python train.py --d_model=256 --norm_eps=1e-06 --tie_embeddings=false --parallel_block=false --optimizer="ademamix" --grad_clip=2.0 --train_tokens=333400000 --dataset="wikipedia_en"
Each number is 500 + 25 x the weight over its row's rms, rounded and kept within 0 to 999. Layers, rows and columns count from 0. Numbers have three digits each. The size before them is the row's rms in percent of the matrix's.

# down: layer 6 MLP down (transposed), 1536x256, rms 0.0429, rows 294-393, columns 192-255
# up: layer 6 MLP up, 1536x256, rms 0.0553, rows 295-394, columns 192-255
down294 097:530507495526484493487519494507507519516463523511467564532550485474501523519517506515469491490477485475504437477513494524501536496476505493457496497546508485495542489538454530488522492472489436
up295 106:467509524534473529496525489488496530471483512512471547501475450481505518500513521506517461514512435419490460473485544476519523468494476499512477501469504510508512537517526525560523540496480497
down295 107:547506450471487475476499489514511478499526473539451529497532518522477474462531506496515486570510552530504513477476482489467511489513504508505497508508508522493491480464505542503523542530507492
up296 100:552495486474455547541516524507488516472497484513505529499494473536460505511531516502473516504484508478543534511458517533496473515467515459497504502501525486461497472487505459530516502497485521
down296 100:477480507446501483461483485461508511482471510475508513511485471510470482485492485544529523475501486488454499479514489480483481504550461511457500511535480500502514496499527532486474492510530489
up297 104:515478553501528500458492505508482483516526531490565541487493472463509474489502468460513505493468480529479507547481462521480481489556491516466501481429482540493533554500517522491483510508531553
down297 107:452478512520466551502529516530494463514533509481484487505496508518514457476493488513511497479476491502534544499470520495493528533469498507474474481515513482516501470518444497514513455485471536
up298 103:481469483509531505477462482500471480489474482526514519488502492526509475524494484501532538469530486485476489506469494496508521503554459500501452478474485510515507508493486470506530498510477517
down298 104:514497483518457553522495513518526486481482474498482491544497511452489456459494492528456472501496495486491511477500576496496538518512507491530449556451509480495491516499514509538492507526484494
up299 091:479481504467500493525493489456484493511541490556489521504445461482476501462504537511492488507444463472448504471481476518476483509492491458505501525463523491502516506524516540545463501502473515
down299 095:482481507515499497463511522526504463514488500475499482528480516465547509481476477501496507503497526513475499510496506446531521496521490488461503519513538465492486495487444460482510516476499513
up300 097:547462546460499528500489506502498450493476489506523515523466521459464495498524498518495482487486493498491514483453509468490488565517504521471499492494463467474539443443492504529478512503496455
down300 096:448463506513503464472546516495507515510543478461494501566485525537509527490493503509508454535491468474509481466499492479482506485529481489538525514508507481494528503508510537520508483534481489
up301 100:466494534474493504470529511517499454508526525499527492490524540491510519526538510502504516493495493509529511489479512511528460517503442494445480475532509502477502471514533505510469561460516492
down301 100:538500516539467474523529487516504513446494518538501445473444486545496495490479486490446512500514510505510504478472515469462504497491514502499486496469524508501524523471461457470484455521536499
up302 107:484492479489456511544460491513492453495476528498518512494440448516471517459537469517490486502505501502552506461487528483536503486510515474522522531496497519538535552530523474506491565522519451
down302 108:519524472502545502550534524476492491506469504500498534505465473483521534456466514521482515502435496515466510510474516479489514534468508501470458509499467518531482491526489532499523543558520481
up303 097:458525557498502499462509555504487510514514510525533507512470539536496524449506498478505478439444520492506478475480490500489480517487550498484539486480545455492474495548503528499511477463496545
down303 094:485505491515492506500505490512456491491515510467482511529494484480450535510510450462537514540490487541493511491497477498520523491484478521498494513552517509508513514490460493549511489505505565
up304 104:518476500511497571502464499523518484488504532492508507507484476478505506527518478524517490527462508498494453483522537497486495465506484536464536485510481481483521507507495486483491530480516553
down304 102:526521458474511513500540490527538532499551495484460496492493512514493490554505522451486464516475521486514491488486491520516463434490495523511511456503465516488480507475470498551494510485491467
up305 104:501459492549490486517493512526491448454520519528503492488505502524471499539530509494488500526474491502506483490537484462513495499512519543496460524526514539466491492485487503538488508481479467
down305 107:517493505476517541531479487540469507469471483528491514502526522502501452482496455495429480512498478474453497549524493474510479466532484540522533467549488494486517467488457508509515523509488471
up306 099:459432488489444507500537491559488460477501506545551548498449516485452507485515475484461511465480537481535491500473508505490531483575476451481520522461516470536488469502511506515521503478497491
down306 101:503553475548508535534491503508554512484515484494486511523478474448515519480466492540467523505500527534502535493541502486510529479517514514512519479468507490515464489457511471485483503546501504
up307 097:516483496476497496505530520534481524476522491523527472481506485489483506558484472489512488534464528483529535486491503515521459541487478510505503532489498537511512502501478477577491518476539526
down307 101:491547492516488491514473455493502488499510520530528511483501514481525441489443469520450519466503455554489481491489493472483498521495518504490528536503535481494522491503486483466504495491474468
up308 097:472468463519474500530455476545490479485466519512498567495463480532485534540526497482528471470508502505490511506478492490528497519569484488479499478506536471525490509513488535504478485475481452
down308 101:486495478540502491490510501484522508547542447471497493494524459548503487470482532538545526508504499519505506468478463482514518508479489519502506460497485503506521499480475496503490518504486491
up309 094:515493521513474546483539508497540445463507516514506485456529494472514515509525492515537493518488494499508494541507508531470517490524487507460477464493504514548522526452480525499491525521530520
down309 090:550542493507456483518482521466552500479499466482503482524495508462484468479520490497491467542546503470531458476476460539460516481508495533506488546486474496496491482490479514494509465452501497
up310 091:493492460452523513500490501525476520449468523547480493502543496498497534537534549499503511478498486506541505465506509451511499525516522504501520484459479495482519521538484539484500486477494522
down310 095:441487494477507523510486536470493491477533496471464496510526517479507452495458496503493505490472477473510512499474494558545513449540503484486503498505475485509463516480549485542518500511523497
up311 100:519478509487484530461504525506481474438500539538553489515497557516462513486501507507453537489433512505518494477479468488477530495510495504476471500531503450463516523493534526474532507477480497
down311 100:519479509497487522519480534502519438493508500474482524508521431494537484442463499489490474520502493504496447528520447542521511505527489461479501477497490554493506476441518470494509459484465506
up312 094:527467469512501488549490477476572496494546541544482532480451500518506476521486510492479515497484506519497462444471551468490493540503501465461487526512530536481523527518491485481497484490471488
down312 102:477539498461506496470545518521474495520528562551497515505496507482490550487531531486478499507509479504486495515494545496503482506529475522457489466500562489473473525495501475499480434535510522
up313 093:468474510492456441499479482476466491517515520501485502513502475482484494515506552538486474513517492468492472487491490525500524492525492475487473511473510512475586510482505465497501491477508457
down313 091:512502466545476479531502486510529515492486462455489551508489522512496469480482454469493520485510494517523481488486556487501507493486479447483491503520450507500499503521514531528466477507527513
up314 098:501523476543520546535453499462507470486481501506480527540501505496507513527529504487501510501492489493532544468522545486465506501535486530502497480498495494529489500547512540495475487474531476
down314 095:494492451474490504472546531458498494563508466521507568506480475528530483476478490493504499546514503488486495526461445499485493481449546501482452494516508530514509518495516509517525526554459511
up315 108:516523473510501516487458539516493499506564514530517482506517457479468524479457535484491487503492522510488491489500472513563503477457517509495501516497468516520512493517506520512549512521496471
down315 109:482499501546562534490506518516502520478534517526522528507535476541495508479481500530474471488468460493537451482499519481483526475482503500512526499511533502522492512506563538516508499498508513
up316 105:551491499494506518524507530505493463513490488525564496417495511509495539454512528556481488484452470471459505497533498485532482537504501476464538532480452525506508508498482511529528494530507547
down316 105:509470510526521465484459466521489493516446544517459520530486509525516484494515526488556505450476458483496460504506493521513468504505539505535434484465522484494521492510527509492539479480512534
up317 100:497461515489441511503464510531469467496498526528553528526447478475542548506520520532494472488519506486522443510472500475497472500477504517516476501510447522495538514500478543489524527438536488
down317 100:512551511552547487481452500499532470520442481497502501514500484504492492467525494454500472479479500479498520503517541465518499461516497526541495470538516501511496532500547483492549507532453475
up318 099:481478484533489520483545481525494511498490537516531524503495486502500513494517414473510438487448531517470478508454503533473484473465488509479453505507541525485465514535503501469546518480526502
down318 103:488497507479522512463480495512555494530533476517477429497510518531495513444523503528502466504511477553492473487543464503485493516476514494490474521502504482486507511498541575523531493535495485
up319 095:478518466506493495544507480540493477497528504531522534434506485529457489477544474493470457473489495495544524484451554507470503482472504461507530488512484493494550480466489486468451484456518492
down319 094:488478493501485477500458463505498489480503527478544501511473523460502511484488497465521514533493489521465478505544467510482509498486471573477484518482523501505527540511497488535542467476476528
up320 102:498483508487479523510506469511505498520576533506552503473502559526505537530504478469517520511468481499525538496523521510468535495509489468449475501478487498537467484490471482511495490493511463
down320 109:480513497476497509473464476511499512483505476412493523524486522497519514465465521475458465491489524479481540499501506472522542479492509480472529527506462485533512525488494529501493486582507539
up321 100:515498535493514486504495510510533507525491520467535511482468482467447481469504532463508498498486500503477482466499523498501543497469466484535516504535520494491494505442482519555501510493517534
down321 097:493523468495524522512484536513475540466514510489461525462514565475532476521489527519539490493516482517523491509534519502537486470482539484528516516441498485505480504494506523501495495519477511
up322 097:513454510504494466553508503534527496494532482544523504481491480457521499489545499550473517491519482499521522485523507499500470512495492483487477486447489504491499495463504541494454515477542497
down322 095:517508499504503540504530469475502492466477520497492494562503484491496494509470522450489530488471510502529493524514567494510474517568424520513510504524500488533531498526485486561489483546489494
up323 097:460486519534478480489471466512493494498533525481521512540522528501498512553516455476537472506469467510485470496497509489486557489506526508504496480528526512473510534507521533488451517480508523
down323 100:504482492450478522547493524492474495481553499540478533465536472535476524495511509483490544504474529489510462477453548484528515527438464487495541494430492505458487524514491544539498480464473481
up324 092:510483464506520501518470511536520552496510475522507487564507463509493521527467522504525483479455493534505511489460497454497532526510490486491487501529492473508524520481560506540494523499539473
down324 084:527540515432518515534447510511518536458530496519510505481476494471517519525486492478518489525496445496524487464500484505501540500489493513488483533481520520504480509495536489541512489499492505
up325 100:497471510482531471472514484464478457497520504520485510546500485493503505519504522521498501545493502483467546468517571476487494482520471549490519457476462497492527463502527499480451525478523515
down325 096:476536485498476508485527487500483518464459436468520480518487494502546441498528479484448530490519457465517492510462484544479497478472492538538530519522463516528522484536501552494475482503509518
up326 096:446443497508539509485497512507465513499473512531537443479543495495522533528511486500516470497497498506456481465493512508506468469457531501528496473549480480491509450541481497492471540496520510
down326 101:513513524505571498516513494507513487475535543453498504479503505470508485503541521508483469506528453533494504558460458486521475499489519506487528461490484494515496519506496498532559486433505478
up327 108:476515521518530501508469515484503474495522522566501542494479520488525490482492501490547512546486504517506524510505530517505488518534497493469519506485506543516504501455514541470524514506522459
down327 108:502514479497479532488500535524506548501479453496488532484511482566524496481477470523507465495502492519472539518524520500428509478499508517526463489493521547475462497499484458550508495505538541
up328 099:515466548510461497511471488553514490529474516510514525508486462538513524537499470509519465510474478480495477520486482506532506504499492582479514481516499486511480456489493485516529521516512459
down328 097:497504520506504506508494550510507470505521504521453473474498471498508468514535537523502483467512515512499464471463514496482558497493467500511525487509491505498483488540483444503500482508516484
up329 100:496511491530486547486474507552484465519534526504542483489481526481516525505483478512489480495526500483512522452525528449479499554553501427469489499537480481512488485525501532489514522500490450
down329 103:534489471511513506508496548457516529537528485519453515537502463515492477459506496510519532486535516491486495500497500541453481523492520511493496489504500503527532432465508515470491530480453468
up330 093:486511484500524481533498433501510488532494504474507460484464476512514551486493521525523510493501456496479520521459472504513482482497501477502516490504488448503525533522514553526530506498496478
down330 090:470479533463498537472532497490504524468546494520466499484510511487492480494486506476469494497540504473496471530491521475508475529502514493484484472468495478505466501506527506516490460473493522
up331 094:501472518525506519503468480480534500463476519531493473529513509486498476523512524489513528523504459522568457471532523459487500500536476512446492517500476514463539479521492436538467485493508492
down331 097:444507498491544527540538512486458489540462497467487495510519548504510545441570479510468465479468427506493508479467477498508475472497523527521467494521502447532493492499496497568524501491523528
up332 093:529475480518500508467459473509535531484519508513510510522516516482477521519475490442505504542492498502496510477493527474504507476512497512497483543501482489480534495497466500469442517478525432
down332 095:481454473482514518504500510463467499493523476519497512514491550518502551521490516498499544503472494478529455477508491504478476509517499513480462512490517481542472444502447535507509486507500504
up333 107:503481523495484547452552475459509491463520524487492465469506500481488480493473488476518475493486481461467491472493526499527514461491534514523474514502493472482521499497518508481459486530509534
down333 105:499418496539545514550492464511518489518498475483524509506488470496478539493491469441509485493498488487478513500492492525511543505509510525485503516466531530511514481464535473517478534501516471
up334 099:479477509494531509526462504519474490487490547484537542494478502526514501489511526481533516464462502447453537521535529496479530497513488495462501497503500519471543463533514511519479511458493443
down334 095:467496518526495517495473493501507509540543528503463500500486497497464460514488496445494504511473496448496548511458520524522485513482483510498496506457465518529478497475508517515489453498492487
up335 104:493518507501514535489483492514479479515482504504515527536483482568484500516470483465545497550468517536526438501462513481521481523504515510478430501503489512454483509532539500494531520475534439
down335 102:453546492444507494433553543512491471516505516512456449514503468512528553519498500486461547529462506460465498501483449452457485476523522472513550485511485489522505499460436545493475486500533481
up336 080:518470506474520499478491464507511476500509482545489500454538530476494495508530527506479491509511506489463467472507526492520513455503470496509490515517495454554509507459507472510488505556512498
down336 082:505544484474514483555503526476516554507481473453499512517486479506519566502462495496501468511506540479538519480536498501468446460495515518513499497505488537488469482534502458532484522491467455
up337 097:481476537452529522441515536480519465530479520533507525505515484500503524520470516471508490528456422488491521518533497477491444469504500462484473483473491501475517468526449469495470526470519504
down337 100:481519467503498507521504489519513475523481500526496513514484522487502509451493484521477465464509503467526459549491522535533476484525475534521513443497478499558516516538525504527520469523449537
up338 102:517509497468541530524505510503469494492455504516517536522524508507494508506513508496550488512511472495506497497501473458503544502485483471482489589486475536495558525517516489470481523465487464
down338 099:521515501500456483473515507504501485497492518548477485522471488524466486475449484489474517521478528508514494497505495549531493504491504478485497474590488503516472530489525493504513487490489511
up339 094:478501501505519513498469488549465448489477524472541490522532468504503513572495505524502502492539504450515433501482554490495491507553524521501493545529521477491470487501493506519471527439504498
down339 099:502513498482490536501507541493468506486534446483525465470529488494499523500486511479548521518489522530437483526525515448503492515505493485535517493482493478528506487482552501505510507562503497
up340 099:553474497495510483498501424441527459506484483543542488511483545488492521575549478448523495491499501484486506491513555467494511524516532482506472475518491521513532534483510487511499494482514505
down340 099:457527507491476525488460491520461547485478488501442512484521479524511502487495489525493489462505534532481495514507502566490481501506492487503510506488496507495483516533491452482496501525497489
up341 093:509474516499528512512500469474502495487465475507494545485524503480481485474467497518486479472527527472561518542469481512491479560471468497482467532463457504510522517480518525536520512543509453
down341 092:509497545503475488455492508568544547518504505490541497522476533498515493494538473510519483527441498522486514501512490483510501490505532519521497476489512498511540498481494506521489464493489535
up342 094:490489544473555533478497457489498507512516500552486503503537478505517524541523481540543454500482509502511461487530506505444533489502490513437446463512495529523501482493497468465514513470492479
down342 094:501528471563491501493498502505516481530484455521530529518510488492521479497455506458488508495516510482490505544496521505553512503479513454539484466535501504556552452479505517548473483532500509
up343 103:490530486539507494467490481560486492509533543471482515515500524542491491507495497534498504499486493526461530493435484499505502497502500439506492508517453486483528510466507467530467489509509514
down343 109:487487504547504519467507511463495500497491510494501544448508526431497501534528526535497523494441522486463511492522507488468483549483457490475539490534481491493471503505483539469507497497503455
up344 101:504474508507509483497460478502542498513494507498510453496527468499535528528548469449517541525510480468518539462496562440501548516515508538479524462509516476497474474519499485573494497447520482
down344 097:487545505505494477476546484489501496515493491463543540454498483497465496483490504453461493494508522473496480538490462507580550506502493538524494465493509554521496503520498507532548476512479492
up345 101:497519469518483564511478418540495477527510497509503518456505478489471541494472471520491481495493478481513525460533528502491563503498455484531520510520457496444523474525476482530517501538518502
down345 110:529508496544493508551525492471510486487483514492521515482486534457526440508504493458480497504493469545527522486489508453521489503458494514491492482510490499526486497520486505503521508523483525
up346 101:470432465498533497489474504536494484514502523502488490529479514487542486453529493498521538513520515497486482504456505495502512549483509475516472484445496500531453495544489502527478536507513511
down346 102:463539519470518501506478486489523448522532563512535484498526524488463451494466496482502534466514564505529529528521550530512519502462513453534496498503514525504452514510502486511457484535468486
up347 096:524492526453485501501482526485483507516499519495497482549497489515542559468464445557526478500501512480522517509458524500503480481491459504487457529478488474444520527492516535500568492494508491
down347 100:474517503548526484512504464471455475491530490518512553481480480483508495503531519467533523534486483494511449525501535511519516508509529514530456473542498534540515499501477489461505471479455544
up348 103:520455550485507495503545436560493533505479496506529548512481530455454516495463529535525481512471429512556468510512481494535486475487493491518483466506449503537489512540479486481491484546520500
down348 100:503537481477495508492515496496522459516503530498490470516508531530475540478535478468476488480486501477485500533497480510489487499473501508518509470532550502481501484497510450485499504488512532
up349 098:501488480442460504470538529525475477506498532513512473474474541528550514504510522507493499512489464497495504457562492469508444486496471520461519500511525454521523512524506537521546482478537491
down349 092:490512502511511513501496452474518483472491502512441480486540404491494464493493498505527495512505503505485497476575527528502492517495509498490493466445475499465543498481508490461505496519480572
up350 103:502521489487490556543504476504509421475545502517498534495486476518515511523536486478498496517515513508494529525519491494459494522504492489488477475505507505453483532495540516475492466480509460
down350 105:490487483482514473539440481497454542517492518455455494493503488494482500475496513497480526503464476447493479527498483535484539545476446487526481508489473466536541470506553520545477472500512498
up351 096:496484485544494461479503486489470539498510514534483555505464503545445499519463511510463496451440458479497536498496472544503503541500457491486500477455478501485501514543510500495489550501550491
down351 097:479522470484513526499492518521471514480510509466530496476517500455491494486530506491503477554468515526467435503517517503513483499557541466560512507460503481517491522477534480490438505515460563
up352 108:498494505463471505516503518543480540474490505509547518470442500445488530482540527514473501456515506490521559479535501519510490524526484515480476496505496553485558497494492513505555494466479531
down352 106:433530500479528540522483509467507515538510492497504485503476477496555485527492493524513524522502504513483498493485497485502518452515529485495503494475524494521502565521480516483535516529473515
up353 103:472509492510465474510508499476474456492489542482525518526477512526558526525508504477569519542482498529493443491472552520465513461521523463519481509519484561502522501456470521514503524460470470
down353 101:497523516471542520482502496543541493514470524461497515504507457507473540458511499496487496423457565522473530475485522523463533465496486577499509459493486521501466524498463453513534455527535531
up354 086:515495502492543515506507489495538498472481473463560465494514501517519498525551495527515456510465485481489478478502511525546464464502480559494486538500476525495532469533490496498498531534504513
down354 086:473514477509489480490507506524531489502527477498463533497512498515523485489498496489505524504508512507539450501498547506498474486497477543526473492509474476525501471514505485469549544476478520
up355 097:465474488523522470482501510533495512513504493501512570486480547498454459515503496453522475528470515475532487489462526476546543483515502497501468454482538520470517501534508491432511522524487498
down355 094:511502513514466497500495479481483486534473500477489499498498526487572551486519456481513523525493509502508512493494464493523513512473527427464561531528445507518497509492484491491476509484508482
up356 100:477480520492485485524514503503467505492508510507506508513526517539528517453473446500542505500480465502493483461525537459478461523495524468473459518476513561465506543500485479460507535475523520
down356 102:541476525480502509512514487516528479514482483488478494513468462500489527535518484463532485482510531507536501555476510504535506460500531549468478512484501541496521499519526528525500473527493528
up357 088:519471494503497492504523513543512492515490477504493507498521446498495506525462477513533476520524460513544475468524509495509486469524490479460485513534505493521549492459507517513488484457478438
down357 090:516491498495526494473471480409536466452516466500518500502498532504532473481499473516505508456504491519442527499499496466468470470484517504493477480535498477517519469494510504485504500477510491
up358 107:490480482502489512509501485512506504472505474527552468488538531524446550495479459514511460547519464488472509494509460498516525525535485548474514504496504469512525452521502497471523501517508525
down358 113:511542550492519496433531521523473495493505489514480540498517465520499506519483514517505495482493480489494463491486496494521519484485484550477510503470508466492522483497509500505507535513522437
up359 107:505529481447511542519486510517493487506511489500502494507482489506495489438495462451451516490464494477525486493525494495530490467462438485511511516460517560483509479474577512529503549512517484
down359 108:530521533444526515487485534475533510505494515515474483495527561492497517495496481495537503498545535533473492448505487480534484488532502513471510488546520508492535517493494483495524492534497523
up360 097:526488509450495474493500537514500473469462496501518452481442493448516545490512534464544521495493549507509537491476517512547520506501483481475531524449507497502548485511515500513504514506512493
down360 097:516488497503501530535504478496518491543545502512491531533495488496514529527488468521467464517484467505488457452521509507484515472467464465540505420526514487544509530503475464520498500483497537
up361 101:493543510530490515524511440492495506552484491510573495513476491505496525499554518534505435513468495483471492473507506523517513485505509518492454497489504494520512518506549455561500541494534470
down361 098:542485518475525504468473505506512506539494514520499500484520462511532480536515478492481492480491472499507509508477515507498490484474520519477484492471552495451534467503442479466527532506493490
up362 096:485509504485478484507489475533505493480515514513529510518500467477490453479524514526505506468502481500518506499483533437493505495500490476470480456487457530538534443471545517465535460501541530
down362 096:547525467504526521514500452454514489485495509518485509465515496488498548512480492493526559530515497483485513545488465537500443517471492512560488565530474551544466537534524494504454481507482483
up363 099:510485520464513505492510517470557475493493502520505477487462512489536470492479514460430457458505521493501514480486529419490490483493502538471504500479484506519531480528514517586495520470529515
down363 098:542475459519488483509488463478526519517482524492514491532533512515494518502474477532491513542490499479458525472507453470535502469515489482485515517517515480514505526490519472492476460507516507
up364 098:479493522542475502570503509514487492493526568515509502478518528492485505500500467505540521544529527487512510474494520485506536497493488524538501500499505456489510455468509504493514523516512486
down364 094:514490493499458499520469495495515519508492460506506495508487545543495500535451530488461530501543489509508504514466456498528545485545493471445482496476532483495550528496511508519464503535513476
up365 085:477498520491527524503535523500527481474495486509523459457516457469536515514487514513494532524482486471522499499496525526440499517554503516464503502529445521533487497429457494540484526483521535
down365 094:454458512502550501489505507514517551531511505493492513493490480505526511471494509513463500509538490528491511512485450468512497498454528486507497506485510462523526527528544531523550545504518465
up366 101:512502480523498504456525474499548489459516512504511496448490525483509518513554489473480449538518502486540466513496510515492494520502475466540452493535531449524465480513495513481509501410518492
down366 099:530478498472524492524539484506442492503495490467477515489533479471427505507536505496503473514476489483480510523499472523486493504512550482486526516542543465539498488490531492457484439490505441
up367 098:499474529532472518497467496503504472483545534487491535463486525480506523484493485456509505515456478500499484506491533492515524476534492463477535507483495516516490460462510533460520476515475533
down367 101:503526490450541482464510487536509478486493485535486489508422484490514484488555484517524510525523489473474512469518477535557509492483514518492503550507492505475512502487520457524486522499487489
up368 097:501509501515485481482555533516469530495496472514489541528493516520492508471480478486545509506463478496511508486508495498525503520517493492472512505481506497514502499440485516503548463505499535
down368 101:523473500466498510463435488496508536510496509539537432496486455493522542527484504492496462513524509501516498495494500481475485500484514498520473482494497507532472544558465472508486487463513471
up369 104:510442508471454502488509501563517503529462518529498510525497502494472531492498430555515492511460472503491511462512505509489487485483520482528500477500492498489521524518528509517537528541510499
down369 106:528461489519466510488523520478509474507492491539522483510471521527503502512483493498471511523464519545499494452473441512513494494471470544470528503502515482523502497521482515494465515518531458
up370 099:545449485475483542536472486523482468462491526503517534517470491531532464509517478509487440489484504488533548499526506497497516519505529536481458516495499470566536549497506531481495505498476489
down370 100:490504480481465507474479511503471545513493493493425497521483514564536490498532504496475520525466474522527518499448486480509503478535501455495468533545473514519522529509514527508461465526534453
up371 098:505494506543502505494466493492501467522455500486507524518488527531502528519477470532480490493510526524508479519487499516517508538480469481490503479521492525502468508491475452475492507484524502
down371 098:493508481458502436539507532482520542492502477551483477503528512520508492470475534550502445490480470489534505452535517489525511450517508515491543475490509522478528538523501538506497461497500477
up372 095:447513511502489471537484528497490519496501488518531477472503530482441501527482509474519514498458468479447479553466542503466528503523474505480517513495507482539486505478500502540537525559539524
down372 099:490472535479482543485506475519481546515513474538477527538481549524525483447481502512487473484522504554478504522508471504494507486478492543497509467527477511478519486503508486501494481492516514
up373 107:489475507500478526503496470533496478506487543505547472469491506501526553499517499466485523490474442455508497507466523484486559516524506534489516528467516509518497462512518515475508515455514473
down373 109:540522480554482499496523550557526502506509448478494466523497477448572478512507530475521494496545497488519466505488496533496542497492550505469495524456490533494493485471501503535475535504505518
up374 109:484489512501506458518509534523429482480501542473518510467502467481454537517469528481532508514471509475521549521480478496481531453469455540437477452520449534502488545488493509498524536489520465
down374 108:490514513531532468512516504507545508506493502491479511503500512458517516523486490483488493480481508498506500548494549515521500507484480509509476445537455532533510468472542456509488466501507589
up375 100:527520536514531458526490493495491475524493505524508528468465521520503506509469486480488484503465499524545484484481483491516463488456473531508474475542494493511496524556502486565492542533521508
down375 098:483481539526489514471483485523484504519500470447488501513469507467453494520513460525508568477492472503497511513575484522481496518526526510521516558459487497517505524506551482462495476453496523
up376 096:513491485517482542484446525522513499474520467529502503459517502496499526513508447510507488480524504470508501499517509515490520516528526487502446489517487496467532510488576489482552541490478465
down376 102:489519510459533494487525469454461514510511513427549546500529515512523514519530492520465510486491537508469551489451465512464502486466495486518541529459511529478527471507516491488507506520486478
up377 097:548490517521471483491503484528477503520513496491525545500482526506513521484487503448524479494503507497431542517492537484536509559491491532511508524511482513531515498476499496517504510457517486
down377 105:500510507498509533471511505483559506460482508492492459533507505558477530502559408494498524500524500529545519489493499529489484491504494519509527542477490494553475480482448506479518517499513471
up378 088:475508466500546503545517505510500523515567472515542462486454481504486489509525534492516489526477479494547549486454465472488542468469491470472576498466513511498477501480476519497542499489499538
down378 091:453487506483481534508508544529507534476486508486496501522549561477516521476499487526537508491541490487485505515519527490492494488548450456569480535541506486491550514540491526499478501502535455
up379 099:512472509462482451526496517502510470483486503462532517473516500444495470506512478475543513479519489493482464506506501475520493483496512490499510508513493473511517509521496499469463535469526508
down379 090:507521491531458509539474502465516476476479483492491487498526505520537480513496522528497505484512534504480497480507517483479476528516483536507507475511540509476522478461523490510474518488496542
up380 100:530505512510503428502502495547570507498515545460493481481498484473485477490471509499506487479496439537428515506510535523461522520491465503517536487504501490503529502510441491491481511479510532
down380 100:487470486489521540522498475486511480523486484552470475554523491514504480520477513532525513523499491478513530488513500513474493480501469482476469502497544506484521495501510482421524503506498488
up381 101:483493499484442505537525493509552484529461526509520478483465505544500516485525458510520503472514524459521493497469497516501524544530479484504437540555451509503492467530524484535528513433477476
down381 096:523517512522508483513544532473459493467507514488461488546501447496488487467479490474460463503507525534476464483523518536485463507494508524494554424522526445520482506486500524501512526515476495
up382 093:508510485471518474518513470514506480487481513504496500423489491557479464536568496473493478490518517422511509492476528492499472542493496537467510460543514518489541487490468504534471514490486510
down382 090:490467541494480516504514532487478529497529514468482501500505477520513481488501457528504490490520509525511513488482502538540493518456533469476481504575515506464517505515523508526465449514504506
up383 098:507500531480516487498486463533482519471524513482491516438451519536502515484517502472529517480510476487476509487499549492509471507533507495487539499439509481523502466483502495484499535548502555
down383 101:515498516468520529566503523439507504518500503530501478511497475509486515479472476471469481513488515489464511486462572479467515475527501478528467470529466471531558507497475499486504488514496511
up384 101:482506488515488504522472512514526501491505497500534509503500493458482502523475543505500504512479500459536514450468500467470516466503494502483467468476522526520503452508503519515483502433474534
down384 098:500492492515507503507504491493543464483496495515497467503513544465537523518522497464541466538469502460418516523506472464550468501532512478496525517479503520515476538564526448483519552516487460
up385 100:518512483508557501478556433527511467459526517459482515473477542549453507493526503516483508491503516508500496472470528488499500479530513520532508481477464506490494507482491520501518560462507487
down385 100:542498485518505462509483534533477520466476539486494480528497491515511506533499513516488515463496532492513471506485478474482503507527467453548495442516467501518520529478478493524521492473507492
up386 067:518540512469501500526542492509511482506509501475490507553510489513490517536507487454485431518461508497505536507495517515494510482538459521470487488539514517517487481466539496503499471474475514
down386 070:488494454534491484512493506496523500500518513499496476474514486493515511521495563513494499525533508518518500515495502497505480525482499502489488529496497484502544517517479528485479508499564516
up387 098:488512483513506516497524505498543501523554504500472515478486500557492513483462514442497499515458508538464503464497512465536515479508482474503478480498498505489518468487549514495553503483506494
down387 098:492513495482505467486512493485497491514515502509499469490451478514517501526520483515532477531491511533527554503486494512550527488494548465483507511506498513488537528547503494554487458529534503
up388 098:529450514520548509520482502510513504452521510512497513532553529497475526492482482502464431521538453525529472485512538470509483503505493475510486560523488514457465451485546472527493533498496495
down388 097:502501502487454474554501494509505533525486485479495472492465552484511516466493512531559520486464490483508519509528515517453475493525513523555505515492489524521524509513511487506482454463485490
up389 101:550509514518501531479497515508494500515508502536513536521485511506504542537494486456486505518489473504454505498529503505495509495450502440492483466500438463516485490461506500478541572510514502
down389 104:491413517477544471485523500543471477528510504492509535459501489519508516544504499525470501480490503462502489483502484458471524506497509504465519515501523480502517481525512440527484507491509491
up390 096:509528489462542500456537535508557477471491490504526496474518500487507536506519521492506533510503506502496450501476482487498530539467483484478533497467491474528525493503451480527493558444495496
down390 097:524477504557482453509504485487480485492521523525496533493518493495475442531448518512492481503496558498465464511457483500498476499494488505534551470513549500511473501478445529503520504496485495
up391 100:471460540480515478520545474502519535538515496531494526483458452500524480462522462475504493534456511476488479509458493485465546472500553489522480503499518447523505492496467481511479514479503481
down391 101:553573487520475521489559481476496437478492486516496513462531575498466507553502477484522485487502514483561475485531506500509510496510474520534524512534467491487499452489485549508499476491489499
up392 103:510498523457529541542474503500506497472499526502483535479505447532523492529540512473551492535514504466502499485519494477506495507474478497514497517458527493490472508505506514534483510504512488
down392 103:505552503504492438477543537489503451473478495524523500501563544527509506505518513473486512474498497488546514502445489484467532504471501497511535516529460497507528449504460488483534480525514492
up393 095:483496487482490533492528476456516492494516535525487509531521479482527528513533504519510483497484511472512476488511487464543507477468481536484513524489491514545500488511522459468489525513525498
down393 095:456521514462516519484454527485502521504553526498476479515532477487467516513495465469537468498509498470504490517503477503500539508466497488519524527476541521493490487462549541453517485486446494
up394 099:466507453513501462491494452505488454489485486520513492531485506499507506518530478493474502492551484516510437494514536500492513503510505520487440496495451471541456497542478517527502520473482539